config.yaml
head_dim: 96
activation: "tanh_gelu"
norm: "layernorm"
norm_eps: 1e-06
bias: "all"
tie_embeddings: true
final_lr_fraction: 0.0
Each number is 128 + 32 x the weight over its row's rms, rounded and kept within 0 to 255. Layers, rows and columns count from 0. Numbers have three digits each. The size before them is the row's rms in percent of the matrix's.

# layer 9 attention key, 576x576, rms 0.0687, rows 97-145, columns 288-431
105:079098129134098078099107146081102146157182202152138084152117130173157102076153117147116135099130136109102110148116176147180179161096129100067138134164081121054138108099085145151085101118120109158090122102156082139119139151156128098131159127157121133191139134129095199125065094167105142197110139154135153099095155184103122096105126129160132102145130121164106094068133118092132201097165140124162158067105163134120128150099134126079122
104:117129091085146166119183122151140156113104151086057113143123112108170171067097132188195118130184047152159172102131107102083197177107110109155101096174097104086139127114137112109137153147140193141142091158166133171120137201124127119071115160172080077167140135114098115108104059089124098153120094176089140135132136107182103103155129072169143121153138144122104107088169160108072115176120131039072154146130137103127151142088091094146094
106:144145163135151131145178062208130110127083149156124118101109107134047181132114113167086140176129120115104188118066124108135169126170162106112073104106181088124100120120179135183124105133156114063077177168098080077103107154131068150142169157179125164103132149135141126114090071143157198129127167101115153130120127169070150119112114098172130073111174076119096129131095090133144143045155122106145113117117128133157188133139098140137143
104:083096120139102063176122099069145116122077106196113095170170111141063148063108084162088116171104161141156139130114142077107112084190142119157114146164136126119132156166195126105127134130163082045081122170098084141110141097149175094092114115151143102149124067099142132124097140093155155122138144160184143152137107135106113145172117127161114172126106152135112174089056172149074133110198103110186105123086156157169120125104079087141103
102:102118162119118112131098147132129071137155071063160155143142087089040077125117066090116144198114138169145169163116141143106062186120143064120095135126103086114074151175137126145101121141100100163173128153118077100148126118129116174182098119160069154121136150161056051104123078162075136142114143097148180129139091130129105078123177104118115093151128114183150134146118090164153099102119094115076104157150139086084187124140158172186175
104:145132111217166065051055126125120103087065152183073152147138155088136106196136119062137053081160101121151152084102145131106111124124085147115160154121187147077129116124142128204138160142103119136123084106200107161159180121114173145141145101149173127102147132146108139124140134119123147106131144143145151111129106110134088145108193113140119144119135107132219120082162137158104164139166145150120129134104148142145138150198153136105145
101:077134130112147093089115039098074087110092138090042115071079124141129140094159169135141108175131101146103166178202068164146181158114099141127115102100121143176117128140170106146165089070109164133106139096102116149192137116133079148144088116143194128130155102225163170155106106171102160146070172084232131153102145078143075116156131106165108159153196141104127124152073159152164148143143188162148188159125085148130159085141161083106165
105:177113102143166142150093115110129097046144123134089098167201141135155146131126104103104134171111145137134118151140143093171172186084167073107072104143130092210138110079072193102125184204133124120122074075096177136139141183118125114100155149066093132072135119119132082138094122129121115112106140070115106132085157166144115090158121165092154130122153146220140086077113137112137155064114163082159131134088083142133113108081095148110134
101:129148092167138065157184103131176100080106081066143130138143105093112103138132173164149155169105124042183139124107088152151145117140136085108121171169155130139118107076119061111174121158121106125127115171170048173107133125126134086148128102065125068152113113146156092094110090163161121118135128146131070145128074112119148139162129135099150133131164128156069056139079091106188125136163092094119164171134158139115100121142087130138128
102:146169147162088117125130138128098163125125170119162073132120129113105084119150060143125164106096161099141145138189181066108119107162115086178105065112178162191089074101095184118143091115132136119139097103113103147094110185132166097115121067173094118140177147100171106103161148070172093157129174061089097101132148206191144069094159103207113140108106078131132078128124118141066160130126170119090074089163181131156080132179119140134160
107:095140159109137105111155124136164139205196097148158162109170135140111132079128174117153143058131110099136130160117135120119121134124100165115136135094102159166157108147160133156087140074163126138170147071116097086096152160113077150082102051124109092141079183133149130156145167142099156067134086104044094143084051112161126133177150126117127106106172096152108094099113130167089143110115134166123112097124168082111160118160170112162141
106:104078120177096125150143087105100117109127146096168126139121133161125173144160167096097126132156148132148138115090184073118120197092112128087172111104194079139075041096125144114147146140076100137097066114126136140058082127118098156125133112144122140142121072134140106133141137146166103109062131130162133189112124123113130152112056165104132178140097141067141110194147161117103115110087142203086143134083139163141134100151121128137120
106:124140132150075092105126141092132117160154128144149217154148099194122134100098176089120111144123146146135173123096099078154170184116146120125095232103113130148154119105085126142139123109111150147158189126142097092104159093099166112125146092097098125092159122123199144111119120148131171103115115143131144114143154102147103177084172177173139099074147178087099138149133097136152075128120144089153105097148146088138115026107175151145118
103:119163139123099151176099119141116149085110140102173125114152110107160092123140092203097129136131108116096091154118148136108119153142109143045098107156135135065105155137103147108140131116129113146147147172093178142154078124122141097149151157119133160165168187129144140034128110196135162107177147161175142093134147120125171173104123137118146135109125178144134118154119109181106094142149133109145087091112162101142112097141145052146138
103:078123107155176112092153148172162123137165117168195119145119176156088105170110126073061131119133075111180151145108136116116105057178130143132120106119165140114185159074111122145137076086104159137159103145123139128117176135138138170134169110160102154138120145119111158169148126114085107137155103125117148137152124184140158130153117091109152141101110069116091169112140114126107138103167141095113159146122093117090154177093110089130173
100:137127109103134161115091121118113184196105168107155051091118163107132093147084140138153153134119143169124119098148148144129085172117141060138141154127118110103158096069143107129136094080154092136079142119171110110161137094165134135136154175136138103191105133110151112151135148109135105154083134129109165181115157165130132116178111114110089125094098096099110147110108142104049113107143107130132101087117135102128113144090135120178087
105:144115100130125144131093146115108109140121064140136098112160031125123083184165135111152108125129118157111174182105115128139086173173115107087129097107138158150136153094142130154122138152105092109140176146125154128170103133129122100132113115131160122138150161102153115169128114094114153146171122180105178105082071103101113079108124094186122196099134132102093145089194143147107139156118105141167122075148112078150083140103125106184135
103:104185161091158134114121167102170144094071149175155124109170116163027181121134146122141121157098142128180227093098131127115146084179114197122108163163082138123174130110107153076119188167139075148147141095130154136116138078173123205081139142174141172136092127136146165144190099158160125128167153087183089084113155125138115090193115142176101165126138143167116117102118037069179178175136199143089214123175138150096121148109133123065146
103:158125130111138104120126175146156081100140104088076181133094148089130150127162164164152085194117119042139055093112146135080165091081156125156160200145160150094108099154160158129119121096166148156169094119141098125076124172160121133196127134130099161095102159095153117164166123134180160157158061124108172120092158161106152109144175158184179160120147136120115128114163104138153110138137115112138125058108127164125111133182135120130085
105:164215131110057157134154146158164145147102084072136112169141163147104138191147070110131131068182148099117083120110158143137110168139127124076122138089174129117115146171094106128140124142131131161119053137123126164150154122133138172115134131118086181145157153105135143151149047156040111078107180057145158145086136144132141201175103158151108102133118149156154112120123133179158184155156129090118113134147084092136139177112086150123101
103:166088138092115153110151089093057087131127153148135126087144116081100141110172159156139102090182097127139115067173095154113119140157127131137143088129148130132105147150151178078082122188103132178155132137105075130130146137127148161146117071162129137149100111139135099129168116120096117088172166119149164114167125082173056118173132143063127154104116082089177158151088135179146155119130165084078165171113109082094132174146162125136180
105:110158098046158112165159143131136177155121201088167176206090131088103071177115126150129112151125095064120051085093076101139117174172133120111082176086124103178136082110081129115132187142155166135140162145096122145058103125106134082110159088148132050202092103126125162122134117099166125125173138133099098105155125098106128150107095163179193172120118133094172080181100131088155132155123121126063166145091135122114144148098117154150102
105:085142158132117148167172080139063109075154150105143127119168141153146099121224122121100134073154125151180142107133120198115198187135150160130135077139172161082131079093144096120170158098122204122108132142097219066136147100138098128094124155089174196143102091138099129176102099121121073157175076131167104183072142141147185060096113141132138129096157129153128123136129099113161110085123102133142095077142175163122114114192144145134097
104:123150140207103137130138090027162122096076154187130122116099144202105063149157060125143090126073167130118139132152136096065124094095143113115120114120132125115147101136113117089125166167112130121148108141101112125175130166143118117120089142094094165138132143110130107127126153091107052154128147117098105130140092113133099107099149076127148148186139123116123121138071069094119111117177193129152117075110068116041080128123173146067134
105:133122138156069169122093116124121108164126163107148146102086148098181107030105106078135144128096135111094160071136091127170173070113163104157134131134124083103106122076150063147153101132135133122110157094085146139089121095146168137064152145155092111105163066066140117117078147174177146095100157159158207135078140149107086135141245135129124135100147149129145176127093082161200119120083162170107159087119134113091093103110145076079102
104:122134139127154162141126093118139206140112110162142084102118155154120093127136099134145158150107127128141086077159123160124121178082079059201130096108139168178117113140083178119166104142105116088077154114101100151134205134117153142152099090161156109126096126139148126143154131189106069144181154143085114145139104124160124109145086142102170103141127162138077086095120119125105131183117139141081091111187147142113112170059120130131124
102:093152159121129123143120122132100120109159071093165152126102116162103166140172038194136178131093098079150157094150104128140105146129162155158120111138206146127118158160137088128085082107132142126086084145136101149205137145157085160119133141118109092086145119150080139152093126151174112158190081159100136094148136073081127163122114155118075098104130167174162101121090158093120096147099143108153130116092160142201158075167160094180079
105:149103127114143147227143115094152138118151114087133094129106151079137150139133104181162149116045146144116213100177114125110112098048148185100150131084112154131160086237120090110094100134098130098146121067141109117133191153118141123099095147156126071109078193150146151128099119164140114107136100160064143137136110102152128086115087083238083165158126110106115155092078094114133178126139122150181169143161100131104106134157140093143142
108:122108165129120160099192124129160099119142107151138134152156125061074184132133120181084171133142197129086127124151069112102119078111123121112061147153128143175160115134117139118117146126082139142095112191136122093168176146128104133109087169089154120112159130108176056161096150159085089086163161175170135087130190064092133143103105123075169113103127115165141050138084108138145117109179088129188123109146068068132061134105120071108161
101:121168117040168103091135114118122066089103130125158128079181084081128135167159107147149084112078130122135141110157111090106126140170132104102068135099122142083099072141087127071148132082089089125169120096135106162130154139135081106142121183135131114169107149162062144078114108135129049128105124154147108141099140145162145116107167123153134110103110168089095153091131175127138160058110086107080113136153126113038127074101096131111107
103:122068128133081126097110105124148128102135094116146080178134122065129102095108089130129135124094135100114080090187147106088126149112152132121097134124141124195136163145101124166143039117131145154139150075201202112130151141114085150171117198145068158104175143133110175110121105166177106138167114148089113110132142139123110184155089106130163129126100147083180145102152094162056134150133144146130147180061150135072166085105069109099086
104:104122088181124080061139149148199152088123151141130119104159079092126182119122150138151172087125099148169151126136144076083192137067096154077124202122109073089121137111119125127132106122156157185145074132146151125109149073135100092116130149117169164073064157164117121086126169174157158083161202168163169126159141076103119124167148080142128159155117119133164121151093112159090077109121105167123113102109126128165133100177119140129156
103:095111142151169124151083204068061109097103122155155155130071134091123144052095152161115151113112159112111129163145170121113092147128087148120077169157113153116076130126131140174130146111142133115090102141197112146105097105123102114102161185120141102059105123133184097142144132068117158137170125135101065138087176125133137140137148110090127148133132135097112159110152183117121102155124135170125114068119097130123157095090112133117155
100:136231166141141132146098125152126106166138104139092165125122172141211073126118099131144132069104156142150165081168128090128152098046131105157135112169071196172132181121145175156133180113084115158148120159142109136082132127125106155168060103121178156164164065209170181132097111103113146088139097100107114128094167171114132128113103131087111146112110123099157109124109119089134126174125082155093071116155110167114070161129174091102185
103:087137105149101123098193211169135140173098135109013105162140194066114135123173165161140137128075171118126131130156182181122191142136131096137062128126095207108114113082118159111151086149107120177162137148086084151109190110104122118086119174079191108163089115151162078092146203123131090164136121133133179189196147148160104130155117106089113139121160059113166086100179148180081165129038171124105080126116185106101152138124108116115093
105:068113145160180153140168105186140148150184134143177151109034141148125099092106144155091133132103090143171134070134167170099111099117144177119087096125093102151132078125161136106091149128100121146101125118108101103132152128156144124142173090131163140132160096157162133123097073119130135080105130169107154104112115131069100189147133134109125128155067130104139157169142142067105099121055115114104098076120197161142174158044142061084146
105:165147172187069106137155169122109107121108169122121111118134135201139142170139109054141177083121113146066073108128122080120083128107103144116109132140082137111164124071136129170155132104094088153101127074146149124116163107135132142082122139115158154071110134140065111072201151125103144160122153135141129205152126155136200176124191128082069158115146155165148147104113183119138157141096080131121096073129113126096115101104189172169134
100:164134108181100156104168087183145118116137124089040134126201147138100134134114170093146164134119069157114145156113116164083128116127131135099121164133163165121123086145097169164158139144188169157093104080043160094091135152152172122126104192146106081172136142129169101056146116106174104065092110077139096211139194162073144130131123091122163119118096139171151195137150154128168101135121184114152148092166152140136165122157095137167211
100:115110090162203187132132124129118123124194148104121163119141145142120165124089109157133081153139155122102107113096122111141153168146160157123174120137093109046182168154159155097157083135071120143155183170072135145136155140143163092162091102153147092125116162131126185096174137139119115127136111101093127106093094084156144074166106139154089115158119168175102144117145142095157103102104073122116132106106153108068194124211152106151147
104:151130127124140106124133083159105141121070093212118164143084176130158062109116136134163121104119126169115138145130151167065101069188148153138116140150119140176178131140170078117115049105121154150087094176139182090118131112123124144155160092104123162155118105126174156158155099126093133138141128118157145127126124143173083131150099115114175118087187162135111137167109104138089091071164144123104146166107116152112109084125149182144183
105:058113088118125109077120159103108146127082122109159116129077139151123112135063159089091169142165178154199149096171152137136147096122086115128112185095165093097098134147155103069166117178136129150111172107117149126127154174088155135103073079124108076135122166116146108132131098137128088150150122093151165094175122169154141122091137151058118076037201172125134108143048189119111117134155129116115175139128083103082170112123140132082143
104:103090127106091100156138115157121110107113171163107179157159144135093077122125114186127152095244159095148116111112115155099187094088148115062136112107146146105106087144168144146140149167157143150153126124114077153165125118129118121143105065061122088072180187101088149150104126186132130143154123184136178132127109168133119151149158084151097096120119115111125124115179121072150093154111111145103182118122136173139124077170154175066199
102:116104133133169116190197127129119151123119113162152188126149172084161154082099160106134124127145190118106187099127144090067142085150114124110174138159128144123090036087094120147127151157183092125142082096106142161097147139131149186162185043091146134123152109111140156132138121143169155186131114114153128101127106094112154182182097193120102167142110156133038087108135131155164129111140101158122146099151116156150182157104135127055114
105:119107127107108184120138150163104183086124163138077123103123153115170179127132152056122074121187138136146172111127097142120088088156078096133169172132149129154081167121092158130141141116118138152072128165104082196138161155113094073168093132146139229161132137124177128114140091150112118151061170198086044191064118187109123129129090133198104134127124119145089115137100167135164112175143172172119137129034159121133098063105087059183158
102:116139124109119104106133126141067136095125169123176112143134122142162142169103110133120158146176104130126174173119154132132123106163122109131129083119085132146199125117124082115165117163102142127141179110133126129105109089115096131084088094141099130084133132104100134137113163174077123168136147105174187113206194140113126115148070103099182161130096104120063091135102078130119068133111135127122127059087137142100135111102117125143158
104:183172187141072100107113196109136155139154156152112155040080112121128136055106097138142081166122065082103170176082116145136118111104102131089067160141086168184185117128101121075164104145104135090143136100166129151180174091102187112163096118064122129123136139170068158138093158115146108140109132090101132102125120068073139180195106133108133123135128127141113126180088132139131140101108114077143081141094130124137096133118152126169138
106:117119075150130109105141147143164192055092111106133095108114077132115150136068134124121114083139060143165100128107112219158148139125129120126117089128095130131130144161111099142091160126144101155086129151142146128153139197112144119149065133136112104141155058118148136111182107144173113222170163101079108108160156193124144161115174139143128060122120171058140131132156128134125152146083133038190119078124129136150090110098121092048139
107:155115117080127071172103122102108144160102162114149086169104156205160099132080094111105166118144145144135115121100072094136127135150135099119110104099189137168167187133102150126051131158071131065164167146103100128167135067144135151142154094135102155163171081080124093138132091108091108173119116063185154224129136135080118141183150120165108161117133091092148053154131118119163154132148144118124151141134151133116115082149108126119125
102:187138142180127113075177119144124145112116078097115154105046203097140134117183124103143129152095041109094121121162131169083072122149134159061142123162194095128134143118100146160107165127130105142104174109173160087172153126093116090125102130173095169151122134109136120140152115097143173107115045167184143101140069210104086138203140132116114118107130154127117098104142157111119139125174099175102091127148153133131121076094137166145133
# layer 9 attention query, 576x576, rms 0.0689, rows 98-145, columns 288-431
100:140115132091118118099174159145072153098127199088083153122152027090140142152129108149121085152186133153167182123125123087122186162100126133146158109141065134099086152134125108113126157142136160136113104141143144119139115132178151160076174161165098064141124115142147105108151132048095048154119112154137107172153090111107080120100129076117151089118115214088136121118181135098123142124134176132145112152151123145076180144174092176160081
100:081121119109136153136143059141120182127106133110105077107150134109130165116118117162093157165176164158125111112106185128137127054158128095168106075130130128148101126135129138173157156120134186132100169118084177148100130152069125102122165170172168120179115162080100165054114125132129149124133147160093086115148147119088147089137087138132104105092128107151110105149077059202157165124148108174098107150122141138117132122082154126088116
098:111081089116179093109103090073159136120098119169136105142184066106070163150148102150108106150118115099155152123090134074109152100140123140140074141159119081140135149094132063081135127115129158124146176157150064116124164122114117116075190234157110130144072117090172196091157114115129140125091200113143161131167160124088097112152093154201195164110137096146133084119034154166148184179106126162179168060088138130159192118155080118102127
098:138120186131135145142063121139141121109141134058147156158145130088068156073140116124128101197117173106125175080127140126137095150148185083120120140146080072148103114144134154103112190127069059148178114143125075123119097103161148108185106134166085168184132159188126091147145138140077174211152080113126147117174158105112184073115158166098126123127112131144103117119167129099071120096150145129133114200141156123142115132092159187152175
101:184124104202181119131165091117113094152125117107103127159091099075110148119085158103130114124136101133190163101108162106152113182108090070095160124133163067116154167118091120160133115182126091109107152082157101155160088089103107129135172130141153117075143111130136159136148069116102135108114083135168062107180079119106051131102214118144143187107121100073157108104134079086151148130117059102133079168074120138158151166199167144099129
099:116111149077142106092150117099078062085077132127084120112062094126107060126142189183073098127096102117079135148117127196144207120079121171219165086133141175165109163107155130081124137088147095168113083132119087111123080183108088102189092178180167110130094127126116149152131119132138132132082124137154102161119169120146134108152135125150169128147183111138099075116060110095111112194100068185141095145149156203117159147122094145124112
102:167119120129144143098130080184126131068169136112106060162169154097127182116120161086108123154108127153151074141133089090160138147092182086105111156100132158147173143144143104090113130186117172057136081143085151163135105111156131100146159119096128170101081076147170104173071140151199120127123159120133069120137143146100122098095086073085108090113110154149149114147081122169118119064167129092111111145133046191112169092126093208149144
095:051143148101148028160101120133140121119095137130123110107146156123102121129148123170138135168109142141132178204145128132093132168112113111117118117162129113165144063112105133094121092124087105184165122116143081104150162141132112120132140130101088114149133097106143038104087121134104116154179124161135088108160094080098119073114147096084145161113130155141100133108127080096112161098120104094155142170151105087153130126105091108172188
098:077148171073124054122091120147102158094120132165102121147172190180120085083150090129082160044106130098103175136109136090126091194100116141158061093143142168159182121133136127131139112116128124097152167133126109082140084141130140119119122116100148140177146116107127162062140128139183133101096158061064159058113090133174122118098098117133129132117122091115146090110084053113138146088119131145072099122139158080111100150213170164114117
100:116141073161110125108168146135164162221134068118144115162106118148150097123120139080116124098159097197108110163091116096121098137094070159126142141110072122113150083151136175140052115054111172137184200080127152169099092147123111143123119091171131128160115157115140244232111103123106189098119103128101092126145134095192056158173151123123088158101110140136133135059170147113113124135108129167082132145167198160110137111108111151170145
102:084080164158070139094150097151128126174132153142150145155131107103153174113167124136140147181096125099120164150135117088119131158116124184122091132169102109145151045092125154106098108095137111064123126082097179094089058127097108148141150083169140096198123055155170093168129130085117148127168204095148145176132166120119123132132078159099124170173094167120159131115147214153124144127080161216129135106104133079148151144170144124112086
102:100125165139078097146104167128104143093131141128126101134119084102183085084099142193128121182107141137135140147096086141151109175145146140088043174101173175140132158139126157100135135075091105112192172160160064145099130122060197124142090137155106195102132123149182132138102132155080087038110105106078094081134143123154095162144125134113125116092092137116160078110089208134143077132094055111159150086167144121101123067105144082166157
097:134128058064108111130083153176137137135120135130084068143177143077145086149138129128118086112158143106132149159046176099134068100118179183143147129158147137155145183123124122112117107122215095148106137147118184071156125131144138117152152145126134060162161135162173165057066140161127104160128159149145186100133134160118179115144100142093122135104130138080132123090121129100131139153124172103106164078119127139084128153184102104124129
096:122149181121133148121151150115196165157152128094111188138138127093086088121134157165088137167106080104136099074078106123112114082146109161205152090173177121146144218090122104154101104124158112137107094125192127140117109145121126090155182113124164174178104108092088169146143120145096098117136081142141107183157138110104119109145121071182106082141095135131104114131106122174159147084097135132169118152130088035170101164126123119172137
097:080087053152116138103156135126186151137096129136182126145097163074115162103088119168159110138083181155080153112125100071137106157080202077128124151123125179112158101108171148081151111157136080135095124182171129142128068137085138140063117089154091108117161143179143087132113172142076133068079168131159114167125122107165129161159123161137115068112139100114121183122170090113103178173123129111115193114120128088074135167110113147148139
103:171110090070118103056134148198134156157108065109125116157074095142130085164159122138146174121086143046095124099153129106138133193162169099177146141161111127121125126092161129113110079125118125097117177153126104139146128149102149087192139138160097133149173121156112126147166125077132109119194147130116168124081143131071120086112135076183126189116161124137113159152110102129174154138100134158172129127178077106088128138104088131125128
097:101191165146107150085087086172169147123132132155161111122170085105073163094112157103167123128128130148125140055133074172121128094177152139113120090182129077145155124138146116066089106106133085091109169079097140162065130136132083200077095132165116109188138168114120151147136116158158093059163138124157149051161145104106092067130099146161168118160115152129141112132053112105165140108150110140137147130128103068137120121134116072146115
100:086150091136094098145140145130128097143111094085154123136123126089160145141129119108145111180159124098075112161139097104134138109126118134100171162152191163114142179148115176160122121107227143117173118086177102124064172152137180199101174204151076171173102138106138115116156130089126217112142145116122058049108066088124097136111159135115177110118131178144173185148127098096117042194123123168148174095110062105184156162119137156167109
102:142195108153102158123144082177148184110102076115130118175161167100120139135175103087155100104129087091159121104119142122076179088108147155060128159096151122052128136157131128160081126153123163206168079140129110141168161178114147153127132081114128184160134106080105205186132125106094072112105157101113109111145131143098146183188124156108084141182114137107118070118118115141149176149118077111135110154182138111154125131126142153163066
101:113100092086123088123114137055104097110124167184134141093120132113211075093215079154162141148154101055149104152116099151119070094154146110178126107128096120139147119101151150144159151134177167107134122133138110085116171055112105107112175146169149172159152109102120092110184115114139103119134083132091117170139099133123104085110140100099129077130122079068152128117137081131131162149099105131126116123194098134118178095165131145121152
100:070170121077096162178128078147147154116102199089161169184084125159106108112109098120169105108073071115131115084102133078146122160148153104089045138120134119161127123125083126117125139138174131167140121132086151184157143108139118100166042135188131160115159123158110114130114117169175126139055139143150116108106015132154128113102117132158104132174089122125127129150135128085138145110104117197072138125087112157025156166105111099143104
099:132115179090160109135093135117082140153134113078155122145183127141099174159190109087110029079088145133092157121065084177111171161106142113099128144103122152112120093109121119129184132134151106160148122087155172111158172195104174126087177148115093153133139134169079112163119145094186135110118144128090136168138164142191097073090107167160141107133192076111104130092145121153096168180140104118112115145135142136151115079167148138165162
100:098089100172129162079104152143190079138124153182144117129143057113112114159165011144183155072104132186129164119181144152147115144104160055156118153118128129112101088073142126135107111146148131149191112093110133095113117172109103115188119164074065068127134135097133101139094166215139127136125153086100122083190108105158116128183107138124155169216143113115136156152099106135118112111132115139176159118175108134066067113124120190083132
100:180154138152147139160083146075119105155133136133171143128141169120174132076099130066117166113112175093076147127103118103168110130150136108183165105184130077092141138115151158124077132098105130147103126079114131124133102108108133144111144121133054107111103069114170069077123159164132158152099119132125152137119118137140117173083209166092147093115139130093102120102100124130186130186142085107111102123165143104155134149146154164112117
101:084127103109194074123094126138122088127125076119137109085095113160108180048125131098118148163070127158066183103100150147097096114080167108175085096096199185151137158153087155126157113105121162141094151174171058107158184102117185112186131033131116074132138203109124154118123159125110040109150134116092157129168104183126086107148127118120132119167130060137082145146158105107137161119142158199173157133163165138114065180133137119163076
099:095133101114143158160122124138099132089139158113153120107098144144115138205103147125142180159138094098154132117175083086087095103111166125129132147116153143084160169076146133124149120175142154124144093161116108180179090127186164126111135132119132111120134169176147128161066104103122043160116121124162163101149154104113118100104151078128072147092149142148164134113130105141099129151102147106140206110147093160184149099145132122128116
101:153127082135112130146118128102100085072108137158121073183139156131092095167177075113092087072101142112179180136177084129139140113120167166172193126222141197149173093161121080141160110156110141150139072112119154147162176128095098089050118108174134133088097146158123103102106118108084179113126087142133134158121080155100126152142144147156032205103132168135115104075146088070127103120120140154143086168118118107111143113138177120159134
103:166133142125096131128132115131142132132129103195134134137183120110107149141085138117115149132120180111099140153080065119134144130086163116125123153154160155187200107192144141102118138167137134109104113128169103091149118132148068125154128189127154134155149136083123047108100148112155124171133144151117146094128158110102137185094086131136148114134159135143129154088153144127101091149175120058152139101138109173144040184159038104176118
100:094168137101152143142151165128105107157115158136083143124110101164140127133106111129146095164090133133130081125105180104094193148131102096120132130083045147085124148201163103136136195105132141135153096145063122106071135133097073148174178103127163148141075162134135094105175118131111043146157117141095062097133054158126119143103186137181145159137164142126068087115022067134141136115104145120112115128099138111083117121103131097097155
100:137076149119133104128113118155126070143152069103119161143139145115145069089061142091115132123112159114083113094148131121100069110133147150114138123136154132153141108062110103180125121144196113166122176164163124081161195226114089148156111158157108135137120174094097139088178068103078146116120105176077134077097101117171058172198076100108200099110118151101168111172154101170070124139161131116141133186103130180074082108090145179141140
099:152104080156084105125145166156152094134192162126108140057095135104127074096083136175151112097073114102144125141153101140075145121117127112087130105104117158156111097090156139148117152159188119127109115145138106171038152128095116138124085167131195119193160127105111131108071131111105088129169154119158140133130094121121131188180163111139111138185131142107149145113064145130081109106148138156109116105183179140157155137162096117144178
097:138096145120157076159139196061102177170119176139142183032092161105079117090061133084102126133119110118115126141124117078180117064098164133091107189096117140152102092116182138152151171120120077116080099152076150062126111141106147107110111153122106069119131157127094135180135152095161137130117123147114125119095110156126107116081165094134103136072164132166099140192126184103128146145140155160093134156090129169119115084153123138089165
094:139199194089155118171048098171080129134167126126117146122106132141117100118168138132166138109103119142118156084185112126112205141054119137124170159161110192158112143146093153100129141151063105097136093135129096112166141158143062105115076135113124121129112151156157185086104092157161095136132115153084123098096128117129099096133114140134122204134130137131143143116140127093137134105093105210127110144165154136089125142178155124121121
103:160111125195101097057150168142071116174085105185095149156162148141148113185077156130150121110090159157080147082179160174151239116157076170095098178143150175084152081087091125166178086132157057095122108167180101093097179098151150102166126173115130095089135124178131113097176160131155059124161129082116108129166182155146055160144137197094134112046125118131157128141153108136116115160123089166145084127115114120104137124149151140104150
102:113176188123165161150104099187095091151188150115192156130054179106122114113152112100143113079126088178104163135136193126111109058086101140114155142124140123143104127158171179134138177129069128174141123147128101092118106131121153078099123133088155152145172091136150136116094131129134172108137147180146188122194153104124144201097151104145111131159073084134141148114106104148066108116103123124114141137145198159109177157064122092146134
101:132119173177074087139116157137156122150138161115149104145177063183133142129140102055116155119122147121112095086101124133172131110137104108118084093150153071107159068103138178201114113129124085154059098117103166099121101150177059172093160190105140140126132139138088166100147103090114143083081159095151143197143157172117201155122137136098121088066088153126149155114117203116189149073129095079122172097207112110068104173128115153121134
099:144163142105084119087102106102135099182153161097128116152138160167121179182117118106123135120101129111073137141179109138134114140147101172174075142138191165139144146053115130139125130138194179184114145030094108117092151183119134068090151163145195150072145131177124104104180096128136134155107140088165112144165130124116106060128165150145184129175155137190098157146158151162116131111122141169156116112111130112138124138160076159115135
096:177152133093182194090112149113123145133129090161141136123130162094097135192104149170147150105117152104120108092107126141092158123101150140124143073124162159093125073107098161120177147154105150090162171079109130125163169102183108129130084130116112132159147154136110126092156116115112150091138169131149171115112171073175082128142101130149119105112151133158112155116102182079113109156134201172153116148156096113091157102111149062177115
098:145211129143098108139166056129097112082086079138172199160147151139149054085129131107148126128173136129137129174165126105089134139092149126144129133176152129175143089163131070160153093137109107172103127128167117109081116095097111143130128125145081153118081116134126112129113160138115109147192091065105086161166192128133108120135107119123162072175130104159165147176071089123104144094148104163065134165104134086086114061150190160123151
101:079126083148108150121119202074060143165160158117133122176083115138137116146075144101114116153137149159141134136132140195112120153127119089135085118134179112096107100097173108102122077094134137112187127116119126143129112151118112186152121105125140113133111112125139161090138117172108092120121138093130149130158085147125138151128147109106126091083117143115139142134103171144112075127160153151176149171040132113092135150152114161110117
097:104087119106089090148142109193106122153146172170110096125134167082131155158144145154133110158179136060138074157108133203062145164167116100060162131160151106114131028117175109085110139150176176146092129168157144113100158155126132110118080162037213142143130154137173122101188132149118122087120153122138206138117133102139136107086177134123154126108100131102156167125120149088150153151147061151130165151130162119111113091146213186203148
097:145098143166095145115207216124149130101140145197169117158114150149097117119096149110163130118163189131113153145060149129091188047129105096175101114123097154100035096163085096114175120146190123167127148104124084100119094134113123169132113109107106119044141131134135128135130155156168141110146066170141106132189115130088125170129093136140116147074124147098076072094103156087188149080195072080110148099137134127121165151122160145078142
101:091155116109144161103140184204103126170151206116141129105088110161142160160162136117121113107104147181149151098141111117074133125213087140137112181161097117127149117139113157135118109119125136116098212105121136188182129120087131118176137149128109178099065193125123122162097114081153111114093120131083116188125110137152095211154109108142112123149115137122116135169103132151147136179146137138148200100070089080118190139150104128126160
097:100118098197071120098130152125111113132148143157169126110130151145180081191150149189106173164194092165139148068127132148109087085159161133161141108105116091084134147171134105147168152115095109072135132118111125169135092155120180152094059113098105168083129130119116134130099118169068125122109134110110099080189133116131101126135061067056203129127112127127062146134143094162123110137103179116159106094069096129150131157086112120176127
098:210109187091086174179043108119156135146215173142072199140102067163076112132084113088121095111162103116103140155086154110212152119150186173137108132111152159111139108132141160134148121120101115076106088142169152185131178076164178067121152100091120165119097144141205153149079104163131099066172134075101127085132125139087118137125108069154103067133134138094107128119070098123148131111132189138129151149135116146147083134165116192119131
101:169127102116109110155105145123139170090125111121135136105126119092092153095148138107154110090096073172149096157151128205071128148127130126152097111188080124158180158128165171180103119130159149121104150159203194105143198117100143191174130126099112134173142050131143125133125129149146147148124101166131191107146061170088151160098149143152121148108091146078052159151181126185118177137126171118152147123077194091153066086096123102080114
106:160117144062119134161073139141113102149094139129113161155139116134157090172114104167114141099131163131175043133062100152140180159169155109111193144121142213167157165176143164151107080078095102149174119104103072151159155086093158143102140115154095133138121072120141082127128084154099136157122097152135150179143139118062177131136146147167091118175137167134134030164143125143132088121146104136123197076095179121125143065163132096060131
100:110174076143141136105141161128106079125143103140158192129086218100162155169155133127181097170127095121123096121132096180107102171151156117063189102158063118117188126090144114136141143077054153150075111138150149079174163138135089066096129120094101122148171131069186139156170115055088136048089144195139084103158147137116063138163110163107128093121079139112112080105140143155114117048167132161090100114078152128100141075099100166182162